config.yaml
n_layer: 13
d_model: 576
n_head: 9
n_kv_head: 9
head_dim: 64
d_mlp: 2304
vocab_size: 37265
activation: "tanh_gelu"
norm: "layernorm"
norm_place: "pre"
norm_eps: 1e-05
positions: "learned"
qk_norm: false
attn_scale: 0.125
bias: "all"
tie_embeddings: true
parallel_block: false
init: "normal"
init_std_qkv: 0.0186
init_std_o: 0.00364
init_std_up: 0.0186
init_std_down: 0.00182
optimizer: "cautious_adamw"
lr: 0.000516
beta1: 0.95
beta2: 0.95
weight_decay: 0.35
lr_head: 0.00551
grad_clip: 1.0
warmup_steps: 203
schedule: "wsd"
decay_fraction: 1.0
decay_shape: "linear"
final_lr_fraction: 0.0
batch_tokens: 131072
seq_len: 512
doc_mask: false
train_tokens: 856600000
steps: 6536
dataset: "wikipedia_en"
Each number is 200 + 20 x the weight over its row's rms, rounded and kept within 0 to 999. Layers, rows and columns count from 0. The size before them is the row's rms in percent of the matrix's.

# layer 4 attention key, 576x576, rms 0.0211, rows 24-63, columns 64-127
079,231,175,258,173,222,195,192,178,180,156,222,186,205,201,163,179,210,197,220,183,246,222,193,228,197,188,183,259,220,186,189,185,184,224,230,202,245,200,165,175,185,168,194,197,195,241,205,202,199,195,184,202,206,152,195,218,179,208,248,186,201,207,188,190
076,217,191,211,168,205,168,188,182,207,193,186,182,212,199,218,198,165,192,204,209,202,202,230,211,172,181,223,242,187,188,212,185,205,187,210,161,190,211,216,201,207,184,220,206,172,217,165,236,197,180,191,213,193,188,177,174,167,177,208,174,201,201,192,192
082,187,205,133,239,193,202,185,200,222,225,221,203,167,183,215,232,216,202,191,217,210,180,190,178,216,214,192,181,198,195,186,182,181,212,176,224,203,182,233,207,216,192,233,178,184,187,166,145,210,195,207,172,168,209,174,181,218,215,181,229,185,189,168,192
079,192,160,225,179,203,197,194,198,201,186,221,190,221,207,210,205,193,214,216,207,189,199,169,222,204,171,235,212,185,184,208,204,175,188,192,218,193,206,200,187,168,240,199,161,218,205,220,220,148,185,185,200,240,206,185,202,208,184,222,216,183,224,212,227
077,227,229,195,222,188,191,150,199,182,208,201,197,217,236,217,172,187,172,219,205,239,225,212,203,202,183,228,221,183,189,225,183,208,197,224,225,194,243,206,173,158,191,214,204,222,207,236,190,185,229,227,220,193,179,238,189,160,200,191,157,202,231,180,221
082,215,165,210,212,223,139,206,183,164,186,228,220,181,192,192,195,192,196,246,214,181,220,184,229,169,173,214,255,186,209,188,217,235,182,213,220,209,216,182,185,192,187,156,171,208,180,196,197,192,192,194,220,187,163,197,181,201,213,179,153,225,166,211,216
075,201,201,181,226,196,189,202,180,223,233,180,206,157,208,162,212,199,166,214,179,186,179,197,209,179,189,167,189,196,208,211,240,211,164,183,210,171,181,173,190,207,166,175,198,192,187,187,221,177,188,185,185,198,192,176,200,195,205,188,243,199,215,192,198
079,149,209,206,228,191,182,209,183,151,189,225,191,201,202,231,182,225,185,183,175,209,227,188,201,218,202,200,209,192,193,175,180,246,244,195,213,219,194,210,194,182,238,226,192,238,219,168,171,213,213,209,186,200,197,183,185,207,235,245,209,222,207,192,199
080,206,177,204,216,219,204,225,195,171,198,212,201,229,190,239,185,182,177,209,204,198,214,195,228,187,212,148,182,207,194,170,175,236,258,215,210,230,175,197,186,190,234,182,206,208,214,182,158,219,187,196,187,212,177,191,230,223,153,238,196,204,163,211,200
081,215,199,248,218,234,204,196,223,196,188,188,227,219,225,201,188,210,193,220,205,201,240,192,202,201,206,206,214,205,190,173,198,174,202,217,222,213,207,191,206,204,196,214,197,194,188,218,182,206,179,168,197,191,180,203,201,216,210,229,188,185,249,188,193
081,192,212,176,175,240,210,213,195,221,229,174,168,160,206,196,208,228,255,143,173,205,168,241,170,190,202,206,181,188,235,215,210,182,180,187,160,195,219,237,219,211,152,210,207,182,215,178,268,222,180,186,193,195,187,222,242,190,200,214,221,202,214,215,210
085,213,161,218,202,217,177,190,177,208,213,207,191,222,195,189,187,174,167,208,182,211,219,148,234,199,195,211,217,194,186,159,172,168,238,203,231,221,174,192,188,210,204,201,181,211,217,227,187,192,176,203,190,213,202,200,162,200,200,253,158,194,215,147,190
086,191,239,182,216,199,199,207,197,174,198,219,200,215,180,211,167,162,195,145,167,232,178,167,192,208,227,191,160,186,202,207,171,210,244,208,218,221,194,212,173,206,240,205,175,211,194,216,147,188,201,171,204,196,195,200,217,190,193,211,160,227,199,223,196
073,208,211,184,199,184,230,231,199,197,213,185,193,164,211,201,222,204,201,210,197,221,173,200,198,211,207,170,161,222,217,229,224,211,164,188,188,204,208,181,214,196,188,206,191,167,192,176,200,189,214,197,241,201,204,186,193,188,216,199,208,192,186,236,238
083,190,187,267,228,203,151,215,228,176,230,220,178,235,213,231,209,193,208,219,176,215,251,197,191,176,187,205,236,189,212,191,193,217,188,204,218,181,243,205,180,222,167,182,201,213,159,214,219,225,208,150,196,188,219,225,187,181,244,199,208,188,237,180,191
090,157,203,219,206,183,223,196,185,194,157,174,199,191,197,231,204,230,183,159,193,203,208,207,187,189,197,199,184,232,211,200,196,195,170,207,180,186,222,192,210,198,175,207,212,179,202,179,234,206,198,238,198,201,214,204,216,232,195,199,247,218,210,203,194
080,191,205,164,193,202,218,202,235,225,187,215,226,166,214,181,209,224,213,210,201,170,198,221,199,220,196,179,214,186,209,190,243,216,188,208,170,170,215,218,193,197,203,196,177,178,184,190,201,179,210,189,197,195,211,212,207,232,171,190,265,177,155,240,179
085,187,225,177,199,185,217,195,208,201,206,182,211,182,187,231,201,197,238,181,173,198,195,208,166,190,194,233,213,187,209,199,195,190,174,210,207,188,177,198,205,210,154,214,194,189,207,220,202,198,194,198,238,214,236,192,188,207,212,191,216,209,222,213,211
082,203,188,230,192,193,200,219,194,194,162,218,184,204,206,222,161,198,184,207,202,200,232,231,215,213,186,207,211,178,196,190,206,183,184,205,168,201,230,218,214,233,231,197,191,200,206,179,148,197,180,168,217,184,219,201,180,198,186,239,190,184,180,192,182
081,200,243,168,167,191,208,197,200,249,214,187,193,200,200,215,225,223,182,216,204,196,192,187,181,207,215,182,201,194,242,218,233,221,148,193,177,163,196,213,204,175,209,217,207,187,208,176,212,199,204,186,240,205,239,208,195,197,207,174,260,202,186,232,222
080,230,223,174,177,172,225,205,211,197,204,194,227,164,210,213,190,225,226,212,191,179,219,199,191,197,210,190,235,217,244,186,209,210,162,187,177,153,186,199,230,177,179,195,181,207,182,184,214,220,203,234,226,188,230,176,193,219,181,179,228,190,142,213,197
082,186,241,160,213,200,264,238,187,197,207,194,204,199,222,229,205,197,192,183,196,230,207,200,174,222,187,173,194,200,205,226,213,192,180,223,176,189,228,198,196,221,242,213,220,183,207,157,175,207,196,208,207,216,237,192,198,229,184,185,179,219,169,208,251
081,177,205,171,215,162,213,205,196,225,186,190,166,183,198,210,224,211,220,210,220,188,186,232,212,188,209,184,190,189,206,250,215,231,156,197,182,183,206,203,205,207,212,179,210,164,152,159,200,217,201,225,170,195,184,200,222,196,194,212,193,219,211,199,212
083,169,170,216,227,199,185,187,193,178,178,191,231,243,193,228,188,194,169,209,225,205,226,169,173,176,199,240,236,194,221,190,207,192,200,205,210,204,193,188,214,187,201,179,221,216,186,253,210,197,240,219,198,186,236,203,168,169,215,230,155,200,196,200,189
082,208,231,164,172,170,191,223,221,208,223,195,200,194,189,181,217,229,215,205,192,179,176,215,182,218,195,182,198,197,231,225,210,171,180,190,178,186,172,186,230,185,233,213,177,187,189,182,233,202,189,169,234,161,208,198,210,215,206,132,228,162,183,241,211
082,253,215,239,192,203,192,214,194,198,189,181,167,199,162,182,184,220,203,199,192,205,205,193,193,224,157,204,213,193,202,214,194,189,257,215,200,210,187,191,225,202,230,217,213,189,213,223,219,188,187,245,192,182,235,232,172,212,193,192,178,200,199,213,192
079,237,198,181,187,198,205,194,214,190,191,186,206,225,192,210,216,197,237,225,177,220,214,179,166,186,185,179,201,194,177,177,195,195,224,209,207,232,193,174,199,198,184,201,221,202,204,207,190,168,189,252,190,207,210,207,193,193,187,262,169,209,226,198,163
083,211,227,199,181,216,193,233,203,190,198,184,243,234,164,208,179,180,237,200,214,177,218,181,188,201,187,210,145,169,216,217,198,166,176,226,189,205,216,173,210,213,222,192,185,187,205,147,222,202,195,165,203,195,204,211,192,208,216,179,196,190,182,208,177
084,235,208,162,229,170,166,203,191,186,188,223,195,217,189,203,217,188,190,169,216,195,180,167,211,197,193,186,168,189,193,209,197,200,207,203,206,201,199,220,182,207,229,177,208,202,181,248,153,180,194,196,224,203,216,192,220,210,192,202,217,255,205,187,206
081,205,201,211,174,218,173,160,218,223,186,225,195,204,231,202,142,200,213,208,210,187,218,222,227,208,183,195,224,206,205,190,210,199,204,205,221,167,223,200,184,192,218,202,211,274,159,224,167,207,194,212,255,200,197,186,184,210,210,215,183,212,227,192,190
078,219,200,177,203,201,226,196,218,207,222,169,212,178,173,195,169,220,206,216,179,200,182,213,200,210,211,202,205,210,187,242,205,178,207,155,214,186,265,190,208,208,175,196,209,192,182,191,225,204,180,165,181,224,216,193,217,191,211,163,178,193,206,211,181
086,213,202,193,212,193,221,237,242,184,173,173,213,195,193,235,191,213,202,207,206,171,195,213,178,166,162,193,163,198,186,198,213,217,194,191,162,204,211,206,205,226,188,236,204,167,196,180,223,209,202,232,187,204,190,187,191,225,163,198,227,202,207,204,201
080,180,243,147,207,193,246,200,225,226,219,219,225,186,208,201,201,217,210,204,207,187,172,209,173,195,188,191,175,220,226,219,206,186,193,198,195,180,210,196,202,199,226,191,179,199,159,196,183,221,188,205,222,197,213,217,173,229,228,196,228,218,142,204,196
082,236,201,211,207,193,193,217,213,212,210,229,205,214,234,196,160,227,148,215,196,230,241,159,186,223,165,196,226,222,174,166,177,168,196,181,198,228,178,178,217,182,217,206,235,210,174,196,169,203,196,213,200,174,220,217,179,215,224,248,166,201,202,204,151
082,215,182,243,205,204,215,197,214,199,201,166,205,192,232,204,207,176,178,206,194,218,228,222,203,182,196,193,229,272,220,199,181,230,182,191,202,172,198,214,205,202,127,225,221,208,215,231,237,224,191,217,177,154,203,172,179,192,206,200,212,226,236,176,227
080,204,210,169,193,211,204,229,195,198,207,180,196,177,181,195,213,204,188,189,160,194,157,189,186,239,184,217,184,224,192,230,199,193,192,182,170,196,205,190,211,203,224,206,188,217,209,215,233,199,192,205,165,203,212,187,204,232,200,191,238,189,208,230,193
079,199,182,209,222,212,170,199,182,218,212,211,182,202,203,207,183,183,181,222,190,205,210,190,243,204,194,186,194,202,170,173,203,245,209,184,214,212,203,204,185,198,210,192,213,213,238,228,173,238,204,201,204,217,189,188,188,170,199,198,170,189,188,178,202
078,177,187,207,156,214,176,203,226,182,210,203,215,201,198,164,190,188,226,205,198,207,211,210,207,186,208,213,203,205,202,227,236,229,232,187,248,231,175,170,173,240,207,191,216,208,195,237,194,201,198,210,179,183,173,177,201,211,226,196,200,240,167,209,182
081,199,188,197,218,197,201,190,179,173,217,187,178,259,192,183,203,204,195,200,164,211,208,173,188,169,206,171,209,208,208,186,158,215,246,207,235,187,181,196,165,194,216,192,206,247,193,216,203,222,191,250,185,202,209,196,180,219,229,209,200,250,185,205,196
082,206,189,222,206,220,197,199,190,198,200,235,196,194,243,199,199,191,206,223,195,201,217,198,236,193,204,145,226,184,206,217,197,216,203,230,235,203,175,188,162,193,174,165,192,230,204,218,175,189,187,201,185,177,170,178,189,213,196,199,189,200,222,214,199
# layer 4 attention query, 576x576, rms 0.0245, rows 25-63, columns 64-127
069,192,209,198,206,249,204,221,216,218,206,181,201,175,209,176,190,216,192,175,197,187,254,215,182,218,202,173,224,193,235,193,213,213,177,226,181,210,190,197,233,180,186,193,237,203,187,208,198,203,236,213,191,213,192,187,200,205,196,196,209,203,199,196,207
070,190,217,212,199,180,217,195,211,185,189,225,227,189,192,211,194,195,174,229,173,199,179,159,219,176,206,204,206,214,163,213,192,199,227,164,203,166,203,254,191,197,206,200,193,180,183,168,224,218,222,217,187,211,199,228,216,199,168,194,204,194,182,214,200
067,197,220,190,232,190,191,237,228,185,223,220,232,210,198,226,204,207,204,175,193,166,218,193,210,212,197,206,210,186,198,209,228,219,200,207,174,175,205,202,188,181,200,186,196,199,182,205,214,201,202,175,220,177,174,225,218,240,224,224,236,213,213,195,206
066,212,198,195,183,215,188,220,170,204,232,184,195,159,188,229,204,217,209,216,205,204,216,215,194,225,204,190,188,160,220,220,194,199,212,238,232,203,193,196,197,189,191,169,182,201,231,238,190,194,188,140,182,203,178,184,186,203,168,210,184,204,224,184,211
070,179,208,203,178,205,159,176,225,205,167,185,203,219,214,182,236,225,221,236,244,217,225,208,191,196,185,186,213,166,197,211,216,183,192,199,203,190,137,196,205,204,191,163,172,243,171,205,226,197,177,228,197,182,200,199,158,236,187,197,237,214,212,191,197
069,217,194,219,221,185,207,211,209,198,209,212,170,195,229,189,195,202,186,217,180,199,205,227,192,183,187,210,189,205,216,193,187,184,214,198,199,172,198,168,196,193,217,167,159,219,201,186,205,184,178,180,224,222,176,232,193,196,202,217,206,218,176,237,184
071,216,207,193,197,212,160,200,164,191,180,190,205,206,203,233,227,180,197,170,219,213,188,203,192,223,198,213,220,196,165,232,207,157,220,195,206,207,222,198,193,202,226,199,216,206,191,203,201,185,183,209,178,197,197,181,176,218,179,194,188,189,198,192,181
075,184,184,210,207,209,196,202,196,215,213,195,208,191,224,227,166,231,195,218,180,210,190,190,228,191,185,198,225,245,208,200,146,206,211,241,204,218,196,203,202,201,207,204,186,241,235,220,193,201,209,204,206,213,223,195,212,196,229,212,264,170,190,183,185
075,205,210,215,181,187,183,202,158,193,190,208,220,205,215,250,225,214,216,182,250,212,210,206,194,222,192,199,232,196,169,191,202,194,189,187,220,196,187,167,226,225,195,177,179,184,194,165,198,195,194,223,195,221,128,212,187,203,216,193,204,190,239,211,184
072,200,226,200,213,193,220,183,227,205,205,203,189,229,206,149,186,201,196,195,178,196,202,187,200,204,203,246,197,209,205,171,216,191,206,180,186,233,176,218,188,233,212,189,202,209,199,178,221,173,187,200,243,211,223,180,181,193,214,192,214,199,229,198,217
076,176,195,149,198,214,190,212,185,203,191,238,186,175,205,198,218,192,253,197,193,170,187,209,173,191,181,167,219,194,221,185,213,209,217,218,208,203,209,204,202,200,208,188,162,217,206,224,220,187,211,197,217,161,198,200,166,196,202,200,201,192,208,211,232
074,204,178,186,179,210,185,203,189,218,209,201,184,206,186,175,201,241,196,180,183,200,144,207,210,142,211,174,170,176,188,218,204,184,226,192,213,220,223,218,166,200,194,254,227,238,229,196,212,199,202,212,190,164,245,175,243,195,221,202,186,175,227,201,192
064,250,204,231,186,208,228,201,217,197,145,198,170,196,202,174,195,210,176,200,242,210,195,153,178,182,187,217,212,233,168,206,214,176,188,219,171,204,180,180,225,198,192,230,227,190,186,183,187,205,198,204,168,211,178,219,231,189,204,218,216,227,186,189,194
071,206,186,222,160,214,171,180,156,221,188,192,205,223,191,207,235,175,197,196,247,203,217,200,188,232,208,205,213,190,169,208,194,205,198,209,230,157,190,190,243,189,203,209,195,198,185,188,183,193,188,202,180,190,186,177,168,208,212,200,213,193,218,218,189
079,178,177,175,238,188,203,231,184,227,169,208,211,217,208,205,213,198,201,202,204,191,213,174,193,220,191,237,214,211,205,225,228,228,204,197,188,221,164,226,182,166,205,197,185,205,181,197,188,192,186,232,162,235,202,176,193,215,200,199,208,192,172,196,182
072,195,218,178,233,166,234,178,186,191,221,166,219,202,184,218,204,222,187,190,230,204,208,178,183,228,220,216,194,214,194,207,189,198,217,184,190,167,180,172,195,182,219,215,203,172,159,169,231,219,191,203,193,233,148,217,181,214,206,189,220,219,215,224,181
074,203,197,191,208,221,214,191,216,197,219,232,220,232,229,161,204,219,240,225,188,178,162,210,201,167,231,216,175,200,197,225,210,199,171,180,204,223,209,224,204,225,171,165,196,195,209,216,218,187,199,189,172,161,249,187,211,200,202,192,183,171,168,182,206
073,219,233,180,170,215,226,222,173,211,203,166,220,204,183,199,188,175,180,186,228,217,186,168,142,208,207,243,215,166,194,180,212,140,210,206,186,188,194,198,216,168,228,209,225,180,179,206,191,191,192,209,195,215,202,227,159,223,182,216,167,171,218,202,199
071,213,240,224,208,173,205,166,206,200,194,161,188,187,165,212,217,191,192,222,198,184,204,184,222,206,178,217,200,201,196,206,224,221,201,169,193,206,215,192,194,183,206,185,184,170,200,158,211,193,191,231,198,230,190,200,191,191,176,203,191,199,199,268,189
073,228,207,173,203,167,229,243,176,189,230,207,195,193,200,178,205,219,200,200,217,212,209,199,183,222,199,255,190,199,171,189,179,208,189,198,181,195,162,185,183,199,201,202,216,174,176,172,187,195,171,179,173,258,141,219,202,191,195,217,184,225,205,181,185
073,183,183,218,175,187,168,200,193,193,205,183,195,189,198,192,234,230,184,206,210,212,172,194,226,197,196,197,186,200,226,210,200,203,182,184,184,200,222,231,200,208,203,187,197,195,181,220,204,200,157,211,234,205,228,195,211,182,197,214,194,213,166,176,194
074,175,194,204,193,182,185,207,209,166,214,214,197,176,225,172,203,183,182,214,159,216,156,200,205,175,202,204,205,231,230,213,184,198,168,185,187,200,198,249,220,207,203,205,174,225,191,265,193,172,201,205,254,219,225,207,190,204,197,198,226,220,156,185,204
075,190,170,194,188,203,156,192,158,203,231,218,210,191,190,205,181,205,219,202,162,212,187,208,192,201,208,210,193,181,216,195,168,191,179,198,224,203,208,212,183,184,172,204,202,168,189,228,215,167,207,190,201,188,202,210,186,219,212,230,220,186,205,180,203
069,214,224,181,185,200,230,212,240,177,210,207,219,202,180,198,210,237,186,195,209,200,199,203,174,177,205,206,180,200,187,191,203,195,177,198,200,209,184,215,228,195,200,235,199,156,165,163,198,191,200,187,220,206,195,192,224,200,187,174,172,225,175,216,180
071,208,208,170,191,207,184,198,238,232,224,185,204,195,188,177,198,204,213,162,209,219,195,199,184,200,195,180,164,180,240,204,191,208,192,209,196,221,231,202,258,152,196,219,207,178,204,216,180,204,180,204,155,160,196,184,188,198,196,185,177,195,211,203,170
069,204,203,195,201,211,196,236,170,195,227,200,208,191,177,196,163,220,198,190,171,228,194,215,188,206,188,209,208,177,201,190,185,157,215,216,225,243,195,176,180,202,170,195,229,205,206,275,207,186,202,171,180,201,199,215,181,188,217,199,227,173,191,171,197
074,197,198,182,208,201,181,196,210,215,176,191,219,234,176,191,196,268,219,212,221,156,219,196,198,193,212,216,171,183,202,196,221,211,197,212,209,200,234,188,193,166,181,210,203,172,200,226,196,174,182,204,208,196,245,157,217,169,204,201,201,197,192,199,187
076,204,190,194,223,204,161,163,191,188,177,215,197,207,226,180,189,230,222,204,193,190,167,204,176,173,219,184,202,232,216,209,219,225,206,233,211,215,235,218,179,191,191,197,186,214,235,219,225,202,196,224,170,165,240,164,213,179,207,204,209,195,211,198,206
067,198,171,211,205,221,161,194,210,182,205,198,188,193,190,209,164,200,229,177,207,219,185,198,168,190,204,183,191,201,182,205,209,173,211,181,190,186,227,211,181,228,196,183,203,170,189,174,253,173,199,210,208,186,178,219,198,193,173,232,226,219,219,197,194
071,209,153,191,198,256,218,198,177,161,176,204,167,217,214,177,181,215,206,184,167,196,180,197,201,192,191,217,177,201,193,198,206,225,197,198,203,214,197,199,194,204,200,212,210,163,183,192,222,159,199,228,193,176,233,190,205,187,194,230,144,197,225,191,181
078,169,161,187,248,199,177,228,168,218,223,193,201,203,187,183,220,225,226,190,171,226,184,190,212,189,215,226,202,215,205,209,202,179,197,184,195,195,204,237,178,185,189,179,202,213,198,240,184,188,211,211,219,210,197,186,202,169,209,192,235,150,206,184,205
071,174,207,192,194,198,246,177,220,162,198,212,200,180,228,243,189,213,197,203,200,217,187,188,231,186,207,157,189,219,175,202,231,235,186,184,233,208,188,199,191,183,231,229,180,190,188,164,207,213,212,209,205,211,190,165,235,166,182,190,163,208,191,185,182
073,207,231,163,160,199,191,183,169,211,243,226,180,177,171,243,200,180,213,188,259,230,187,207,180,200,205,204,230,153,184,226,178,184,195,206,200,192,227,206,171,185,198,176,196,163,157,157,207,225,223,183,184,244,171,226,192,228,152,208,164,185,191,204,178
074,187,172,229,228,177,187,208,169,179,187,180,222,200,184,187,212,171,187,223,177,203,212,187,204,217,205,206,197,183,172,216,194,185,204,205,217,157,191,203,204,211,218,195,173,230,215,211,176,181,206,230,235,224,164,218,199,211,186,186,235,198,195,199,207
069,205,209,207,206,180,222,202,214,175,209,219,201,138,199,208,217,186,144,199,228,174,206,186,186,188,224,208,194,216,190,185,223,205,227,195,205,187,188,198,206,192,210,225,200,197,224,182,225,187,220,201,183,210,221,201,221,176,186,217,194,189,187,196,211
072,189,171,208,176,209,192,208,219,195,173,168,194,200,207,173,213,210,211,225,201,197,194,187,223,182,206,170,219,216,206,204,187,189,221,204,190,214,187,185,208,231,213,212,162,227,230,216,185,222,213,198,221,188,223,212,197,202,238,170,225,186,202,203,194
071,204,185,213,196,182,213,212,209,217,177,195,180,212,195,209,184,204,189,159,213,184,193,192,220,194,212,191,152,178,190,201,190,191,192,227,206,195,214,202,197,196,215,192,198,196,200,210,230,208,201,214,223,175,202,196,229,205,191,213,196,223,211,221,188
071,222,201,191,190,222,197,186,207,170,220,200,173,225,192,184,151,169,210,195,213,233,213,203,191,163,182,171,186,215,197,235,235,210,217,224,231,194,206,208,144,196,225,206,187,204,217,218,240,214,188,202,196,177,218,191,197,204,202,234,197,187,163,163,229
073,185,215,204,179,173,190,186,181,172,224,190,229,177,193,217,176,190,183,214,189,216,210,177,229,236,213,198,201,202,177,220,192,177,200,217,215,186,170,179,237,196,182,201,176,229,209,192,183,225,179,197,226,204,170,201,209,224,219,198,226,207,179,200,207
# layer 4 attention value, 576x576, rms 0.0177, rows 0-14, columns 64-127
096,217,183,216,155,185,186,202,187,210,209,182,179,191,198,228,164,195,206,211,162,178,181,217,196,188,192,207,180,221,207,187,193,209,209,184,209,211,251,208,202,201,199,184,207,218,201,205,207,201,204,187,233,208,186,214,194,179,189,208,207,207,228,201,207
096,195,196,185,209,209,206,199,187,161,182,179,181,180,223,195,203,197,210,186,175,221,212,204,181,211,175,173,203,214,175,188,187,237,225,238,192,201,226,211,211,205,193,216,184,202,226,201,209,202,196,171,187,203,182,215,228,203,202,207,195,136,197,198,212
089,173,188,207,201,211,149,207,178,211,216,226,193,226,218,191,192,215,188,200,215,210,188,182,223,195,204,187,194,216,210,193,198,245,209,201,198,210,204,229,199,195,187,211,233,193,219,212,179,167,202,187,193,207,195,212,182,161,193,218,195,221,237,197,204
096,209,214,178,187,214,188,189,198,179,176,162,219,205,216,221,189,186,225,192,213,187,213,188,195,175,230,191,222,214,196,213,220,142,207,227,207,191,220,187,212,233,196,197,194,201,186,166,207,193,191,212,198,237,177,180,219,189,203,189,211,230,206,199,222
101,209,167,203,175,183,206,181,223,213,225,213,212,190,247,184,184,227,245,229,197,205,223,193,203,174,191,186,183,202,197,197,218,201,171,202,205,184,221,186,242,228,221,206,212,228,170,217,205,164,210,165,255,202,219,205,169,209,178,203,221,165,153,190,189
095,189,194,226,192,204,204,189,206,212,203,213,220,175,265,183,196,209,167,187,221,212,233,198,217,216,182,175,202,224,243,241,167,201,221,212,206,233,197,200,191,201,195,200,203,183,181,194,170,166,199,190,208,222,174,188,245,192,204,239,210,155,177,220,196
096,182,189,229,201,184,198,189,203,216,225,184,174,187,208,206,185,240,186,183,219,198,190,195,171,213,202,205,220,159,160,193,194,230,181,174,190,194,174,193,193,195,206,196,212,207,158,189,211,242,187,238,206,160,179,247,200,202,226,179,179,231,178,215,224
097,198,193,187,180,234,197,195,189,198,192,209,195,209,177,202,178,188,174,210,246,214,207,221,219,194,188,181,193,201,198,189,202,233,204,151,162,208,222,225,156,203,199,190,206,206,234,206,190,152,207,159,191,181,212,265,221,205,174,155,199,178,181,171,184
096,175,218,230,215,185,206,183,231,135,244,226,227,257,219,211,167,218,222,202,206,190,159,194,198,196,215,237,186,231,215,187,219,171,202,247,202,228,211,211,215,212,200,176,191,191,202,200,203,210,196,207,219,212,209,246,184,205,233,219,218,221,200,187,208
096,172,191,190,227,205,203,204,219,208,219,232,207,218,213,219,209,209,183,202,198,155,185,182,187,230,207,220,209,167,191,196,177,211,193,171,191,192,212,197,200,163,176,194,220,208,225,226,187,247,269,199,175,193,212,234,218,216,222,183,236,188,187,210,193
091,187,201,209,218,184,198,195,201,219,219,219,208,208,244,236,214,177,179,186,223,208,195,190,218,182,185,203,181,195,231,197,227,203,165,178,189,184,203,187,212,204,182,220,226,206,186,226,200,220,192,203,208,202,174,219,180,185,191,173,190,184,213,211,209
101,219,145,207,181,185,176,198,212,170,217,186,182,197,207,204,184,241,192,182,186,210,201,223,215,157,185,193,181,201,170,227,242,179,176,206,242,190,204,213,171,180,189,203,199,206,234,227,195,216,212,220,221,213,194,225,179,217,214,199,215,201,194,221,195
096,178,176,203,149,201,161,225,209,219,226,248,193,185,214,177,208,168,179,220,173,199,203,216,211,173,194,193,195,222,196,215,217,205,233,182,179,239,180,192,175,220,197,203,197,212,205,190,196,164,202,224,201,183,213,185,217,183,181,179,195,197,230,213,191
092,197,243,178,154,188,182,189,180,199,194,206,232,219,226,209,192,187,195,186,174,196,229,224,188,157,201,166,206,207,218,188,233,198,204,216,227,194,186,171,181,204,203,191,217,213,190,229,222,225,228,225,189,194,213,238,184,195,201,229,199,202,171,213,205
093,204,233,184,153,197,158,173,225,164,228,197,184,174,206,187,191,209,209,184,172,218,186,219,204,206,229,184,183,207,210,199,204,221,241,208,208,202,213,186,207,207,196,203,185,211,189,206,205,187,210,167,197,238,197,193,212,197,173,198,224,164,192,195,219
# layer 4 attention output (transposed), 576x576, rms 0.0148, rows 0-14, columns 64-127
077,208,207,160,233,175,214,202,194,211,205,225,202,193,215,172,217,208,226,202,180,184,204,193,172,173,186,169,193,225,197,234,209,195,210,199,168,192,198,200,178,218,160,197,185,201,203,193,211,208,199,218,175,162,189,196,208,196,217,171,230,181,191,194,227
091,192,214,184,229,226,204,202,211,232,243,187,230,198,235,197,195,208,192,209,219,148,223,225,181,197,234,221,182,184,221,214,217,199,198,198,187,178,190,167,191,202,165,176,191,206,188,205,187,208,216,173,238,198,219,204,177,218,205,207,256,197,238,178,204
091,223,206,198,192,184,239,212,194,197,209,177,198,188,148,181,202,166,230,188,199,197,218,209,203,205,184,229,210,210,204,209,179,168,180,192,213,190,216,193,195,183,227,184,178,197,179,200,225,225,174,189,204,233,204,212,200,190,195,161,185,198,194,173,184
086,175,237,228,209,223,189,199,202,223,155,193,188,204,202,213,214,244,166,192,186,189,187,198,196,232,192,211,177,188,176,166,185,213,220,196,219,202,165,168,206,189,254,215,192,201,217,212,177,189,200,185,195,198,221,226,214,221,184,224,184,193,190,221,231
103,177,192,212,217,187,191,220,191,222,222,189,203,173,164,217,201,183,186,192,229,220,179,248,215,249,171,211,205,206,240,217,188,206,232,185,180,215,172,194,189,200,172,213,192,199,219,219,220,211,174,180,151,222,170,186,225,182,230,201,179,197,209,209,239
097,184,217,189,269,214,228,224,204,223,186,192,192,199,197,209,217,182,232,207,197,171,216,212,196,206,214,224,180,183,180,186,243,238,197,179,163,184,189,143,183,202,204,175,172,196,228,187,223,224,210,171,218,205,193,231,191,181,200,200,228,214,192,206,223
102,191,180,215,203,183,194,219,212,196,190,243,235,222,186,196,193,194,208,184,181,216,216,188,209,175,197,184,202,201,205,205,214,182,206,231,243,216,214,219,165,211,219,203,220,207,244,218,202,191,205,194,189,216,234,152,207,214,224,223,201,222,192,171,159
100,219,198,209,187,163,206,216,197,196,212,196,192,191,214,211,218,195,215,217,201,204,213,196,185,226,189,212,237,200,193,207,183,184,202,231,211,179,172,173,222,156,207,211,194,161,165,182,226,211,176,212,174,221,188,186,182,211,205,212,194,216,193,214,197
094,212,182,218,218,274,200,219,185,244,180,177,210,108,150,207,210,205,177,185,201,178,228,240,209,201,229,207,216,193,184,213,194,205,225,165,200,187,175,197,223,165,166,201,193,194,186,239,222,219,211,198,202,188,199,182,221,176,171,186,156,170,208,250,190
100,211,191,191,196,195,191,217,199,180,196,235,191,155,214,178,200,215,211,197,180,234,213,219,215,181,198,185,217,234,247,211,225,198,235,207,204,226,212,224,196,196,207,220,212,230,175,240,189,191,181,241,248,176,213,197,189,198,167,179,178,189,211,196,224
085,228,190,209,230,207,185,209,183,202,206,200,206,203,144,186,203,214,226,220,209,228,215,217,205,203,205,178,210,197,205,217,161,160,234,214,204,191,151,200,190,198,207,199,207,201,225,191,217,225,203,188,202,224,239,196,197,190,230,191,170,210,167,180,192
096,173,197,161,220,218,222,203,205,221,217,216,199,222,206,198,200,195,206,213,191,181,189,191,183,185,188,178,189,202,233,187,198,222,220,196,187,184,200,206,205,223,197,197,209,234,170,183,200,169,183,189,212,179,223,181,199,210,195,202,230,173,211,194,230
093,195,238,213,234,193,248,206,199,199,217,181,203,184,190,223,202,205,182,194,250,175,210,191,204,239,213,226,161,189,172,191,190,205,161,197,204,172,205,186,223,186,225,182,191,183,197,183,205,224,188,154,182,221,166,228,214,203,190,211,205,207,191,207,184
089,193,194,209,236,187,222,200,196,201,201,189,164,177,223,208,197,220,212,219,195,209,187,203,193,214,245,185,210,204,202,211,160,189,210,204,195,208,216,222,208,191,173,196,229,203,205,171,199,215,222,182,202,187,194,179,219,185,182,181,198,192,219,195,181
088,147,189,199,254,220,224,227,199,231,204,186,199,167,220,220,191,215,206,200,203,170,201,221,165,215,187,200,205,195,203,205,200,217,204,204,186,186,196,198,218,197,188,191,154,215,194,214,179,209,208,179,216,137,193,211,185,212,226,227,210,188,209,230,223